python train.py --d_model=768 --n_head=8 --n_kv_head=8 --rope_base=10000.0 --rope_fraction=0.75 --attn_scale=0.152 --final_lr_fraction=0.0 --seq_len=1024 --train_tokens=832000000
Each number is 128 + 24 x the weight over the matrix's rms, rounded and kept within 0 to 255. Layers, rows and columns count from 0. Numbers have three digits each.

# layer 5 attention key, 768x768, rms 0.0693, rows 701-767, columns 192-255
115131108124118136122134112172122098130123129090135100157126130121159125124060121107147133124113129096155162073144173143129089097116144100147156103159148121155126101143122126111094071093130163
157142113108127138150181106142162124084120155079121072149088140155075115071169142157168119150122123121124096165120134107115150120118121135076123089091141092149099150117156167147146083127180118
119098127093109152194139155112171159129135104120116140134164137107125152116139095105131126148123088163142155137127179125138117111103151126125170123090162122115122122099161127133119104129130090
116156169146146152118108144124131080132151139121129132126121128154159156158158094091152145143168160084168106169097181153117116103124140186110101114134155137136116114135103145138128140123135098
161122136127120075087122075144132129161123119147101161108146122153147164120111116110125116126116116121120108143127127141118116123112152189108127141110149156110121099167147134108133126094117129
144077122142096113165149092132106121113167143133115104163108106164157175101127109116086119111108136111102144135100086110130123115127122191084108077103083133134143127125155133124115129125138143
157081108129136175088126103142104122118121163104128134093130107159164124111119119123095147156138145174141149109172168100163104161165095095126137129065155182098125081183111145091115130161128112
126188150114131173113117138119121119138123067155103102105119123137137142095146099199145116099108171130120158109110129074169131130129155110117163130145120108154115148158114138129143160133124120
142129167129111130131131124122168106149130089095109179148171130131116172109145113113138150140161121127095058141132138123132087178093109106142108089132127121079118114098155150140135127097106090
064137112146101107134145148102133146079153092152126118143123154121131091088113116159125124142161092137172159131106083106119063072132152102155096116137102116160154130059105142180107143167137142
155145167099088140196144120114164093152113136123096115130143138106128149148167079109120151112147129110129059194115138110105120157134149141159131160169150119114117103087112122143139109150127103
126117092136128089118150128160100112124104127143110151140087119134122100132092113105103125095134146122099092128095138147106130101143136114091101100148111135122155111149154089106118164102127196
109146142110107157150079142122125108142079099130113151101153146127128160131125117132091126164105170135132101123167144085154149175086104120141113113130092111098147165152137118101137137138132091
111139173069106142116091116173137136126119154093115097100168138098146130152153107168126083148111121138125128118192140104151132165107119145134108112139142083127124138148137141113159138152132139
157125118114113111132143113145139178173133094125125149099141147100085143183175114092140135140159139106166146178079097104128174162135156115109136153147115097094150117141080143150161100110126189
128130124160079104120117126136118084119153154122143160084167112116126140090123151155143141135117083110134112098132130149063138162116092152176124149141146120128106110125143105172137147115144144
126111157094129140107122136136167100121135104116127134137119140143117131128130171153123137114148120119106112153149123136090137161132088104062135182173135101112138110112089101117153141196098114
129128167091103150109093105117138111160139149157136121127163128174171168129090119142123115113084109095137106133197154146158153140109104155078137126125140152162155126122159132124118137126106126
167122134120122072140103124118124091128119089096135111160148146132144108111182111108129072118135124098107125139119129123145076147101153145137148149145136118140101123131144150141130119122095109
103178151118129154088120154133133130134116137089145153125111130127151186093116090116081155105089134151106083114137126129154106153087169084135093133113116100098103091168142160112113093121144101
111118118140141140089149108112099123103093143134131125166106160090103108106131137133102103135126131140142093101100122064122131128115120117175097123093121110117109117135153119143116109108143105
169128132089146114150111120127152133119121136138142114104151108166136117136147080100104160131143151106100130164092090142161157124111145115164137169093124135065116105153108113142129150137116122
103146122124114069140151135128117103124054117085164115114194143109123048140111145177084139131105081126132163180107101161104131164140127107084124154127120096161104145109081117101131141151122124
154166177135132142122119117121102115097093129132127091151149100153119121128112135105168075113110121145145149126145116127135108113127122134100100141148115141114151121108166079098114174119109130
092115115132136173124124110113114164102124120140104133066149097123139148120113105092109138103115170131147126112115104175140153119119146104110116114119110150141091113100133155164149103078133120
128112110155099153115127136181135132112144130170076137134077132152137166088170095181166125096100129157123072133190099144118176096132116095106137120104094123118124140148181149102085100140142139
140152170151120130123115138106131119091127113106118123125146161112130102092167083143107129096113145115147075149107139138161140150080106122114118167141143144140093145110173129106123110098147116
144128110092117160114148143148117129176103151143147101113139109068126129110118154138130157151158151148156136149149135117120125141148101129132128125092117107138080082174077117076114154139124111
148074122103137155138143113123163122127133143130102125126097124117135149113138097147102129134133162137117109174131132107152151129077134129155128120100112168114117124137112157147097089116142116
089146151127123172154121104141127104163148127133135151106103142161110156142146168132131123131136146125135130123172126107109094096116120135135161108120137110089177126134112150114164155123166156
131120138142132138122112166083121153089095132135061099119176131119091135145148135121124136133107134141120147129112106135102137159147144130155090165102113119135133140128144123094128095126138150
108116129123119138130092119147140087134124139104099121136115141152141155125134135125112114091104112099179120145122126116107107116120136145120136110124118091133138115130133123171126127127119142
108087155095139114164120095129105167153115099127095092146123089155068124122084112157116137109142163170123143080103092102115136145114134132101121134118117119162138133144104128123168120118113177
162123155110112135118085121126107145169121202117153150096129149103154158139107125123122197111159109108163118114154128137130102109135090126102103148113095120150103139099144171119114121152095128
124106123110110126113125088145117099141087153113120176129135128095111126145129124125085098143177123117150143144137134147098138149156135123113152115148106124180111117115137133161147125119124112
075131131132125153129113182118155117155121123113178132133122132130105150143141146130155115124159171098125146130126128157131119141164102177131149084134181132154094149158119118119171137126131148
143098103128136122116160124176105070188121117158121104147115137153119150097162130171115101122080130105147115144129125087105125127148127137096081120118170131143196118129123122103134157149111135
136082129146112161111140177173128118099127135134084117164112157129134132106127102130148137102115098163127102107117141128085093137089102136139141142093166127172110117106071151186151138118112174
141101131110153098146096120160114112146138121140140108133171111140107130147144100133091146118126135144153120101108151139130122094150117113108168127139079099130133145109115142095089142135111093
128084172130137156145136150114119139109143149097164056163105156146106083143078097128113121164143111121147158155133107047147105119106173137094074095114137164120181130141096141105177134129133138
120081121140152118135104141123169166137140139140099152134121105119169123087149102099129130150147143092138087121099137074147118143136118147178155150132148137100149192132154164118106114127129095
088117107153119161133140133089103133110120109139136093101150117087080104090173148182122108113066119101104152140098135154131114146074138079123132139107078122173120173128154159136129135100094189
176148144122120123137166108133121144125088144144105118092153110106122145131119103165186170147126100160125160116116107159148119118121093120108168116136145117146145120140132151102148135118082096
084154093105123166148149121098148141123140147122113134111113121151116095134122096123107102128130119154165124157103104130106114092160172149141142108108130153122163132130140158132170123137125109
121135112117156100094147169130174160127116154119112105107166122182159080136111182131196146130131151137134132163134124180130119135107119076137116132136127113134146119123147121110142135136121190
124159126156107144089114110148101067060116152098150136129157106110127138143119166099112163176152093143114181100135181128144122118162114136103146142121171133122109143114136087146095137120124114
116173130123170118106144140117187143150168131128119120158152152115097151108142132102176059099120117113106177150127119128155138149122102116147131147146090131162140163128143152134161160125124151
148155130118141138139104106160108129113133151160131141116120086148147126123120122137125162083118096150143141113101119133129184085101147113133128157120095084134128148137158148140101147135133130
121120111147144130157105122151072114111105148141098150116134128132108136090161138140150148111158108091106124171132152117105071097143136158122148109100103140127100118100131136157145090158124156
102131136091143113109152101114120106133132112112128151131142137148130093136106179107118126125068154155130118133088121131148143112155100143136144126098096100168151120148146134113099138179150145
120102151122103087134090181138097125148148132164146124174165121167162118088125130159125176109109134114140104157124121112132097085099155143126144124142112112099154099139156138147118125117107132
170115112165096136133117141103139129089120141147136114113126133145093148128116112129131132127120111117143157131103089135093134131168136119126077095145121163135182173110117116146115172163113091
122129161151151130117105150129127120169128124097115169101144116132110135137166134159121131103097106146098117136135158118103141123081143128112092119121128104180145122148092138127110107148152139
116115117119119155135125094117093149097174103135082138133103119120153191102126127129122133099114110153140127125169149132182163131107078153110126092106158111133131119124160112130105131136169154
087139083109157117153127110118158100119132163141149122091101186134130081135104163100144151144111153090096113108120145162156125140168122107168156156114163093156149159110160129163127122141120105
149136065147131190123129136162124130130104172143186127141163095119138136180128122154134126111117115104151104121113109094154132121147120116104127113100144167124112137158138128090121136152114105
169113147143158118143124121165126093114111122109111120104132109129138162153155168153160132098163120123126159104135106152154158142159143114117096070131124063133136175167121121138184106128172135
098147136121147168126137148097144125163111096116119107151094103149109116150150147136116140129121124186154132123092078095113080131129127137122159104137112139155117116092109146136138103131146146
134137129181138142115127126056091146127163123181118139083102186083135113134157155153162047167106140099126135112121095114143157195114092124121145145142143139144111131103132145080124123099163127
135101120147136121160099120144127078148136134123075133148131106113120104105150120127128139159109084149097135118207154071129122117140102089131141123111169103134154146125131114119113117141061130
105106142096156119139168126108151154154169109146142136117117117155106134162152140114098111110160135126140091109128129093160126115110164131121145077152104066137128101161108176142136105069126109
120139109122134104099162133182152130164157087110147112169158145124136114122132114127163119123107107143102148123098149142135128083163120093112139134138125152078081084150094149078163155130091149
113142185120163140101152129113146142133147129120140093117150126108079130141137118140137144092093143157135132136121133133103143150098166151098135118107126149096128077126154150126105142111150174
106155128136123104132139132165107112119145133127098109120137121136121151119113124099132134130083147102143123148096115105140115117133140130117098162136122164096135130131114133118128098100133110
135128105120120120098104123143113135128137150125118142097118129081125128148164127142127157154141108158122126147123109138109119131111123141140157176155139134111157123095088122142116116122117126
128131091108157098118176135163140106102146145149125119181160099114092108132108108067127155104144158118107106077092113167151121096143151130135144098148144114057173099121155170123116124122140132
147106111120126119095120157167120090168121156117110114116172109125143125130208153095144156113108097084128115143133123145079137134106145092100147133141117107073146100117149149151115110136151101
# layer 5 attention query, 768x768, rms 0.0697, rows 702-767, columns 192-255
126141105157143120174114133140105071120125112174105140111148120120150156128141133140131113142073182138126151105116081139068101174109154156120113088132131108120111124132129122171090126170109169
108139153147122096104106130130100134123173107107144159100092114135118107160159144118070134134137138149068119115130115120136142094142121092170121121161149127148123122100097135147152092126142124
142134154122111126095132103111128136120139098112108050111165137131139128106100120155078126072125126120139133136153120091132086150118156062141141150134129135115104118156158122136128152105107155
170132115095149100130146119157123120054132138116135098135089155149149130134120147109114149099137128126192145093131141167162128126125127112151100138136109127137110139127095120110150113144173144
128137088124167172101091095111118138097155085143117112125101138137151134161145138140169127160129174123100110104105133101087124174110140153171082174144135115145112107088133124128131115124158123
126100140115166086107115128111182131108095144137136139111148134088136104126129119144160145154098108155093115166183121157147121135096138119091108134139192096062164129139124098151169089148127161
079176069127141140155029146130114158100165133101120132141123180141120137088152144170136094143174129109125157128151115104115180180097087094167111137077106117109157089166143066159058141143138154
132153178080118169112084103135102140135149113160143128079131156131131158123132103147118087107135158139152103097064124103184121143114162134159085116130111075122164128163107145090072120136151122
140115133115179137058160161132155088091077103164177063106130106108135128158156143186119154103091105117136168116131168166157143155115113144140129143119110135142162160114099114134177119137148122
116099125150177136082126124114135095155111085162097156111134145134132149112147116083151118112108152134131109157142152125142146155095113143144064106123105134179150122121162136159184082119108103
182134114179128142153145159122110143200132136165124134120133110157121134124183124097137178135111101125040174085170110148092117136140130174155102102099130152161130112106081138145116124124130125
142132106121169162137089108101139117157124130124123147130108144091119108093091147070149085085184163126111111096103097077139150071105128107119114125138149096113138120133142144074127140127110110
131098081099152129146127115111105113134103122101123168085135168093157108108079093104109085101110171136141096123149064080136129149117132136108116107166129130128120090142129102091106166144121101
141105138154146153113159134094095154142156165149130106166147127161122120104137131114150098128111113103080130138094133110097131109119128181130097133104120167153109113134128148140167105147126102
109136123174117089114150110153132168147159110169130149159136106136133119132115131108123113136103166106123100160134114114131127112136117143145172091108121151136091106099155118174107147119084101
118159109148124126130139134132140118158113127104169139113165134126155136117099118163102126121105143157163139116127114118131135101131140126129117102158128117085154120168177135113093127140123078
115175108143128112118120161135139143174111110142146158125118152146117135124118148127102154092117124113143103153147134100118123086099066134147131140129132126125130114113149100128154158155062095
105127138109155119110135140129096118117113139124107134115130136133121139135109147082133139134142113149068141093125137136093148086138127118090157101083155132157122110125123122166129133143100123
133132096090158123098119099144118141136136123143111161117116172168087176135077191048115109114174162136128154153150120125149151105117093162114140100106146160118105175129129127148205104125121124
110163115137150138176116119099082137090120170149111155144147150104141116133154154129183136101132146109086099135139159123151125091165125158110131132116136131152198107084093170148100111125138144
142141121122163089169126160139088169142153097165095129130131129113125124131139133150132158138120143153174123113134095137119133099148127126111155144166170110140134087106176122128147118117185129
121163119118156101109124145127130147181123069132113127102102164112119095112151103128152152114099136106113135086086154095119132121132138109132096115169154122163143118153121140122129106122099079
126110112137163119118120076169151143137142171091135181106118114132139090151136089070112088141142109138135133171117106165143098129095142095144166084103144097094129121126147102176153103154158167
153104135115143136136121140091131126111169145078137164133158119120106126140161138112109150123111081125135101151119138168160103123108116150151129152104170131120150175175080069137158152134149174
089153157065127092150124137109155087195163104141125158127153106130139136138118112098134112144124105138130110158142119139085153120068130147091117124156160144159079106095143136120126134140123116
110134126148121125106147131108171121094161103118158079127071149125159116148124144161158123143087084115101125168115143133127085160087117124148097120126158094134136151154111137123176046164132156
131187102115136093129103146154147164139140129152116162080145132116121148138136115148095141158158168113126171111114137147118118126121111153151123129175173142119185109106105136142140128095105115
101133110131101140095112133148100119156171099147085149138137102167127179083099154144134116153126094109135111108138128133123151140178098121121103137135111136145131103130132101106136152137133132
119099111116082157096147180117127115099125151107131104123169136129148110118115117137128113111116067162110121157102142134137128157154137159131163171101089145169127110108142099141132174145124144
093139137112118120120100156117138135102135163120148119152108137110125134128117135117092151120131134138124142136157127089192148128129139128136125123178119138138143147137118109123100113124137124
117134096166149127144151118089114114123127082143106091092187112129121094144106109139170121108097108119094110143119111159113085158107117116136107133106121134108163140147166131083122125094089174
117201107127122180114082128117111123099121124115185115101106100116134150153130174150094102124121158145111102103140136163135157135143161119163142117091122137154114074141103144129108154107100136
108125155145127134114153137131068121088132108122120152092171134129105104106157152091120125108158166104108140137130140099121088114094153129123126118175117134107137103105138075120124120110127104
114120121193182115150105167115124136179146114140105141107136148134104127101118133114133151136112080133103083126111135179125148129082136127117147110130168083083128156094095135087125120132109151
158151184115150152108132158166138096168137155147144124115100117167111114163123157095066146096099133124129108125159133105105151077114134093164140164116112114119103129152119151114144147121077152
141166198130121157158061137114115132126119134154105114107112085163136140178107129079127150082168148092181142106152098099095118105122133137108163116135110157116118119131145137140089132118132130
091152136096108073176161118186118120139088128172173089151169063088110125130147099151108133142099153123125152113121112136180095104120130159147136120144151171180119099151133072078072130140096126
104122148121149090118131100141124119113163123125118146149136123169103125111124099079124168119116110125127123128151101108117131172109161088142077123138148145117111130110149122130096122102166131
156146134176138152164144133128100094111061107133146171115140117114170116108162143111094096084141150133110158151127157126122092124097153143143170105076145099123142109123135143193120137120089097
120159110142114142122132112130130151164118153147159121139080145126125141136121147156140129132136132140121148132185131118115147120123151115119143112112121121124146124116143161113174138142120129
083142140112157141104132187106161125105145119114145110083127128113142129175133144144100119115122106108125148158099133101135120084090122151104131126118153111146166181151081098150174107106105123
143110137141104139147126113135119116104151164097114137107136165101139149135176138153115121138153094132183130151117145140096131105099118142107150150111108116120115137153100093170148086156125160
171131105121157095146140143146079144144102091124153132129171132162182140127162147141138109107105118148131166120156124129162137167144142160153161129143131163150111152119141094139159142105101138
151133124155086117112126130134152093161129141140125110134113109122121123156105134157121139080133119080107094124099127141097180146110147078149138092112123108083150105127096109129159188130137108
119091124091147078133157117160141106150115101139138143136132088130130100108095119070125123113145187114128117156103147134188163132153161057134115135153160144134097110116155131166154119112162141
139154127106103089107131153090103087145114153142120102129117111133113151118156145184119160108090145129133111132128125146086115131147111154199136124074126119127185111115124126116105098115074129
103134096092088137141134123143103153170165129149121119161107127129145121134119124122155082159128107116178124131143160118123124131122088102143150123095108144133120168090102169107121112105144149
124121131129121072123128152148115101137124156142087126171118154134102108141123136103138107114112132079169133113090142135152170098128109116152096155166127138157124152125133083157115195136168172
138156140138152136115066107085147127127147123130097131137097124167132160157105171167126127129173140133085116120155133102124141157094100058092130115144160150128162156141126173103136109119120121
104163126119170120177108133127180144131101177126150150168076114126122082138135105100118135137128176139139121168097149090126111130092103104129114077101117113194112159112122110130121100114139136
152152124141153131121118081135164146176149096092115163156143110147123163127121128111116115110148141104133115120136115094127123141154123123158163166108112149178087122115156162170142096114116147
133170134167151130152133154111175102123131155148138073144156115172132150137099133112076127121124113138141115158121069165125153136162167123126159076104144138139132123130150153106089154173115181
177078125095139144155130095133163129102138121103174150126151126123165074110073087096135111132127119139120093115111125117133154115096154152126075121162142155103080150149131145152157119089140134
149120121144101127142147150061115140176132113142110125184110120169136162130131115127179167077128126125163110116168108058104221112097096109146170116133124156155116099132099100126105154133148110
054124128119123111098133148169156113125073139129167092129105076113143110108109119119134124158119161147111147132098130116111107136143104170146105125109145120123162133105086111108155105136112103
139130130161126139146144141151129107148115141122185095124116132096112114085140135099145119136153116127129135146103146151151123123158133183134144139120125088117148117112126088122173145188126138
135120140120116085154149152127087123147130178147115121122115145119134149140157092151115154119100100129136119084136159137138142129130116137148151114106142117108089149106118143160115133141091137
138129133121104131126136128194137084130167153135118119180111116093104148131115131111125168122125146143130096112128142086150154119109124092114190137148170109138125152145098122100126142101122116
096147129127138078157166117125117117131086101114139123128189159141100137086157091130167137120172102127144100158164114174123128101147139110094125134143117133121157086107113136176099149117116093
127144144152117143143097094096106093122097125148141124160086141082123090098177098170170109136115195161082157138130141137109129137115105142152094127084139101143157113143114149102128135150079091
138147160129107127139135129150108139158161152158109121110130093142127137108122147124096126128111139134113130180151102121151123117158158127109082144132115170162137142117158156135097090116129113
109148078146135142178150110110142097131139083101152112108108191125157098169174126113123111134128127135149117155180126112094120139084140092138126134169096107102129161131147153143144116152110137
145147135062103121122137108109089145131180103170115104127118123138104137129140120109148118075131163119115155084161111141107114134179100122167159127122112126157118138098148119165093125142162096
105125153115109113135137093113085088144168146158117117114124084162121162143119138120112117159119143132128114140147139134144142108113123148066119120156148170165047140127108142146154095135130132
157152139168135138098118123128117111136118131128147118082103130102169056134155120153164113156169131099099136179116141117083151138117104107148095116147113122133148142112153104108133149162161099
138114140122144092124136183091151157152140145146128120141157146134126123149132096157164127132184144136137159144136097125110097143117160142099159113149134123095083090076135112109144142153098083
# layer 5 attention value, 768x768, rms 0.0819, rows 672-712, columns 192-255
143123169102143139138129158155158143154130135128116111118099101144102070094152179140149099105177151133097133098106117123160132131138147113114128106100161144137144148155154121149186130125110128
110138143133109124110122148177162181161152090167105142155120105107146142115108122095126134089154118123109118118123140074125118084111140091095116104144131129127128129102145112168126092143112103
109120116094107106117151098178123144122110145088108128124129134124138112084128167147109090129110109133099129148064134135148156111111097126139125138164165073119173111102164152121151158157133128
100116139097145093140162157178116140101125157137091151132119113163135141100127135130107098118142086135083117112078150135146154105130141117144109156095164146140161168122120111103097156114123172
136152080125177108132153132102120122169144159132151104136144079098165122090148156140158088127136132122155047070124104136130155116131106117111158126133173108133077175110107147161170088145155126
112140092131100124180101113165126133159153125162155188127150134143157125098128133111132132129168133087131154132157148123086116095106115093125181126114112127114065148122124123104135155103125138
139179090128144108140138096156174098159126120111149103176121140150159179116116142145135122121136123109105109117114132160177080117132133105152146103143158140178160152139124109131108120123083141
091139126102122113100161119117165189135148104130129178094198115105112162141130128143111123129144117120135099116148093147132135109156127132163143116153125103136117143129150109119139101142166108
143126109130140098141153156152155135123128137139192098166097099160137141125144134172143134119129153140163122111097120144140160103117093127115137089149130120100151078104110131149128171127132139
124129102140170099133104115131124121134118103128079120154099143137103152132121171146153093126129120107136131126137128132100125131118095165133088114081113112165143132085159126152182130112123106
092129098111140133117090127206110148133158131147106157176104146129122148096072155101125096139120153115110093133180127095188116090116134086149107113118111144125131146149132107153134163145148104
137116120141126099133110131100160113167141076116152097152123092166115165112143095165152112102103091128129116093111138117118111142079127138161161172109153101134089153119110165150138134139105112
131124158114125124120121164125115090134134135138074148112098149094116137156118088122142122137177099118133106131145121098130111113156122125138106151155181111109130119128129142133112142083149106
130126130119167127119162060087112117128176091115128162113131121121112120130131083175158145135157144134122146108112137165130137196142151126154135172153124201097116094109128094119152164112123132
135123129131118141113104163119139117118160125085147180143134129086122117155087128109144102144121139111138099106112112112100116148144082125124147164106138149158151063124088150142168072100106116
135120158130146152110126131141110088118127098127152130113093115140094141097133151103157164152105155172125081107142140124151135132093130139128160118112140155115077129152104157126142173165139091
121136088126116135116115138136157118150128119143136140164119142137079161107116153136170107135133121146141171114121113088109115113133105157160121109135116105103112117161185133162133131130177121
093150152133141176118173168122116175137150155167173114106180100113095137150119140118130135132139106134088125126084111115150135155120111142144159091116088100152099097144115169106114147096096146
123124139157150114152120180165116135092088140164102116106145115112161127100105096140132167096117117142138159146137138145171129135157119130108134124146100080088164121177089140109115094123164149
122135142124160177158162143129108131145151136128106120112090181097107164135082163113134127145166128176133143098169146121134146102123145117085145072120144122126139153134135124104088161126120107
133128115139147082150126134133154087134100157147146120089158168089138143127105106142119102139156162128148134122102131172133143116113157155121103105112155122131170136105136125152113161125135100
109157124123117095114117125122117145128143144156124082126148119106162101104136141099129100124099140148168119134081113091139052132179103132115173135134119127129138102108087127125134123156142145
134103178153157094099083128123111138124105157134144128106158095180122135122142155118119144117134177122149096147136061119131133120105146149124149120190094096151072080127092141157182109114132102
124120150143133143144127133135082141127113122140113149133092074115105132112096105131150124155150118145123140143179110109112135139119124124117100102153107144187099121148123173117085126078135121
134125095132129123141134131117126123146136103121115077125148070159129111114139129139104124124118147141145128118110128118142094103106125107130148125090135130103112106144171122139133141097119149
135120129109110084108137127144122130106135117111117093129147113152122128191106132148135111122119100101130162172122128117123110109167136140111136141099114159127107123123145132140131149144103139
106181148076129145124097090151121151168109123118164108110107142097099115169131072154161086131177117134142179134118127123166126121118137142171140100149155127141134094162136133102128146142093133
130147156143176115139143121119159146143083136126103161169150155149099121136131115118150138138135156119096156134162142166132140127120117101135118130127121129138107116069134133156133163088135130
094140104094124130152135174144126129150109121101125096166134133124167145168147106148103114130099144142144108090162107150120145106092083152171143103073079143138143156130084130143161075073118177
170104120126115152137142111087136076140118147166127136055125149099132131124118135109117082102111150110161163102136118141102151145120129124108111144117091091127108089093117107112115155166166115
159101145139130122144167124185133135105105132129120135119118115167124151147144051098130129104127140097091133123121157167112104141117155089104137152096149126100152133103137107098135175164123114
096126140152116135087123100163110142114123114165118124169144155160128187103162143122113113116089111107131115149123156146144142115148125107116107114146109118151124151130140145098142115130136131
146100129089171159155096135121169155122116125143142112157107131097110155125134100121169076087142102117095131140118094113110101111138138112170125104094130143141158145108086166146133160150122128
118134106139133114141119156153091187129171073154118127131128141101103107133110116111114165145124137113097141132134131112146068143137142139117171115129090141119109158153122129101078167170138149
115095130154147135081143086133094131112131152160090119140085130137127120089132122143149119086063102129136126137132143146069114114107138083096117114126143164179117163130130143128151165082127170
163167136144095138147092132129145130120108116128153139104130121148116134093152139103132148128147149136153139119141080111119156166149151076124137121091112089156116158140133071139125125155147111
111088139140145105131150125132126146179116165087126127131131154121121114150129124120140149144151112111160098134170153128093151100161104113134132155164122104122131158150133134106131137132124160
146116101144148127161130122089158106139139134143104099113123111146077096134129113144128133110096183081140148149093158132141099135137184134135151081071155124115166146114128111104168119143095105
083102103135111130126073124144119170120110114131090139177092141134153156141169129115099127111158137136138109133151102143119159138116077156131099088193166107164099145130139112141122104109144118
141088120095106144110139126057145057114126102103128125115128123173113118129184145108173140138174139108120124124096117122137142152116126116128146165148138122122106127131149123092127160130115120
110118152110110118169107114131126099141126118096129128136112113151121120164153124107160121133153137158149142111114138187090113133183115127141175106098124141085129121101144055137148095147170136
# layer 5 attention output (transposed), 768x768, rms 0.0698, rows 672-711, columns 192-255
115132162090142074133098161151074097129103152155110119101143106134150130132146132148128101128140119124134104155143120183125125114145140176068149169078130123116157127137109087180119150084167116
110143131151107094106119131098140147124132091112119115147157153137184067116144096158162129110141128090112092124126121155125102127138108112154116135165122169174139094086112161160138095125155161
135100148107168150137135123083141130084107140121122111107125143125107120147108096164070126090144133127123144131098140111130167137137149117143162126136104120099107107120106114114103128085137141
131137135100106178143085138111119188093098132148138144117095129121138124131153141101141158160096116168122105166159158107129107112078155121156128145138123101152106109121110149090108161095115114
145086110111154119101099121137139115104123138102143122089173175107129128124158107108120103148116154110122174144137129175127126158152142150095111103119146156108138119118121127108153119122104108
094136100170111112161176128153110061184102113117134152091111128144119151114144152094123112129061102122137134143095079156143165103143177120155114106114127162131109094146099188104117121122111121
146140116104107117146164115152133148175062136159125123159148138168127144114173060093085135121151147091120133143120130103186122105125122118169159093095157129170142106102144139121139160101111112
098117103142154072161129106144136151113123104134106122137127138099116129135121103100094139121139156112121099107120122160119153125125131098109140115152049153121107098133131127148116126112110148
099130127130132142161168141121138072075132149125115121093151072147143124130094115148117114172101105109145150156159146140113147068142138125093122119139122122137086151088110134090124130156122160
117147149116154081109124122120081159145128145139207099118124128130134131138139160098117096151118162085129135122077139102092138141156138115102123133124148186140114109148137141074179091130079115
119195115115090190136090136109104138093100124124113136116072127137116157134154113106108090132100123112122140034123176112133128121147099105173109088136122121125164119127140172070087089099126134
140033174120135111151155150118121129100131180083150099095115115072175136117142055130098090134125112136111165092136144128174093142142153143130134130111115142131173120133148110096133147056120117
125150171151136129118115162139153150148096098127119153147148160142131127078116151114125146107122142134088103128155121136095137110122159097163133173152121084118150135126171138132101144100172123
142096135111143171147173116124177112162109102114099132130174110150135087138082086121140144112121144159119135148161121147130134090105116127083169128108116110166139115122136100123136141091174133
158132118155152148109168118141207165149127087117126094131104117156109117141117142140120096136129167115109108165125091174093117088125103140071116106137182099150097105133128114157105093129115148
131133127098113125130114147092170145071144164150119116139115122116114125104138120170138120121136136131118153110129158133138122158127084135153130152140100132114170163082140108114123124097130155
141118150127147093142109156116103099097172132152150151134140136152138133134130148158114098135132154104130137156065110166131116125156124128106136129127136127107143128113088152108120154145117129
122152125145120134111147167092139145140148110110119126114138139125128128128145139137130070154147124089138136146105132175132123103106124137126139094097119111086140105154153096133128146113152114
125138102138109143105155118131137171142114132152116104156061129101139114099109137133139172128144090110111116107111127160134132123141124111112130116116133129119144109103147141160122147135122131
116132154088158128144093103153076140153085112122141119152144113116094161093144119112136133112118138107110145099170108110165134139129109096101155113105139138088156106097083121138144086125093139
120151151112095143141093124110160181165156159104132182102133110121142150121119100050134118129113088104106137123138175162141107111168164107147123072149129111141104090201135163154120125142100122
133103135135142147098078124144143132134143128110134134129104139165135116139135134111145141135111124069134160145099090159107148133149109117150114141148153127119139118145135177111151119165135156
111126146159101144128152123137092154143136120122104107093134103122148125148130134145125102055129133132123122082082118119152115085166139102117104135191130166164146098137188135144139090124164123
131129145141072131110157126094082097181163127143133103161147145164146175149110158145176123096145081132170132118142173138162159119151118131115137145137137130138137135107150133110108153145143159
144127175141113126128129147139123117132104144146133121146118116114163100105105101115093119123135119165102142117156124147102153166143150140125154112143131115144114092124119158149109114090138151
118125163124123102153115104104127070143118132126120134096117143122146156087135140065099137146138114125153074144137106101098108134142133135117129136135161116135112135167127099104143122132072097
073156125123089106112114122118158205146149168139142104133165117085125134165184080183147175103159104111094113177135128099184152121142078161132115150146139141117150146149116137141133149081129146
131111139194103129084085136139118097138119188133140077135059148185145130145123110120149148140068100154144146143132127134120192096093134135103152137114166124115095115126105142100126118155125166
129158123149139165176068098105122115093169202116146119093162117177103144177118135117152130140131156154142150124117139140157126180108164111178141126139122165165137156127125129148148095140126138
137107174112136071103147127056120148134131127132152133103128086113116100132141130175159096173130123130121127112171132121172156088135081143098149167112094135151086159138124147133099134101087167
143113171138149144188136161111124154107145159130108142130129150151130130130177118098178152114168114147129122105141102144115116120104175132106106114098121135138100144128061140080135107146122120
080164059119095107141115126122132153088136127120103120099157152116145103140149173130163100117123121123114140128114156111136096105114138119140079132092119071183159128135111145106144153115128114
115155163099136107138099112111152124127124125118139139128109134123163144100118139152145132122126151045091139163178145134141195140098105108134128205136141112131151098118146177117154125116125132
090117141166089101138136097152128109115101114148162132144098128138123144125136149114126127126153138102100107108090045115161150158123147078102108105099157080189153157118102193156124132100090095
079125135141137102108121122132137133143126140165123156114120120168118103081120140112133131145127131136097137140116126119104137141141157116153159089091141151135100143110133152134153121177123078
142130137098128091150137070119090155141144110141136153115163145126106108133128093151153148155138115150154121093132160094153132132152119096095101188166117134103111145162090079131118146108125149
111100106112103121115083126143082154141178127137171135164089120156110143121160147084092135106097122143090121104122097104158121117194115141153135129152133122108128085125135099128056182125145097
129155131097134150146123134091160114122118122098144104167124133100105092097157118132110148145141147112137147122087113091137166129107143184097125126145136133132122153096153133083103099133124127
149172138148096148123112097178079111143117152139087130122154115179130112127146110123133076135076129122140159124114127094146120080157153101103152105118118153154128128129124084157112107142113119
143092129147120115122106110133135139124174110119144177092167102134112076092115122119139139147129109113126143140099156109089114167100138145146130140083084108130138102146164129147114107125113093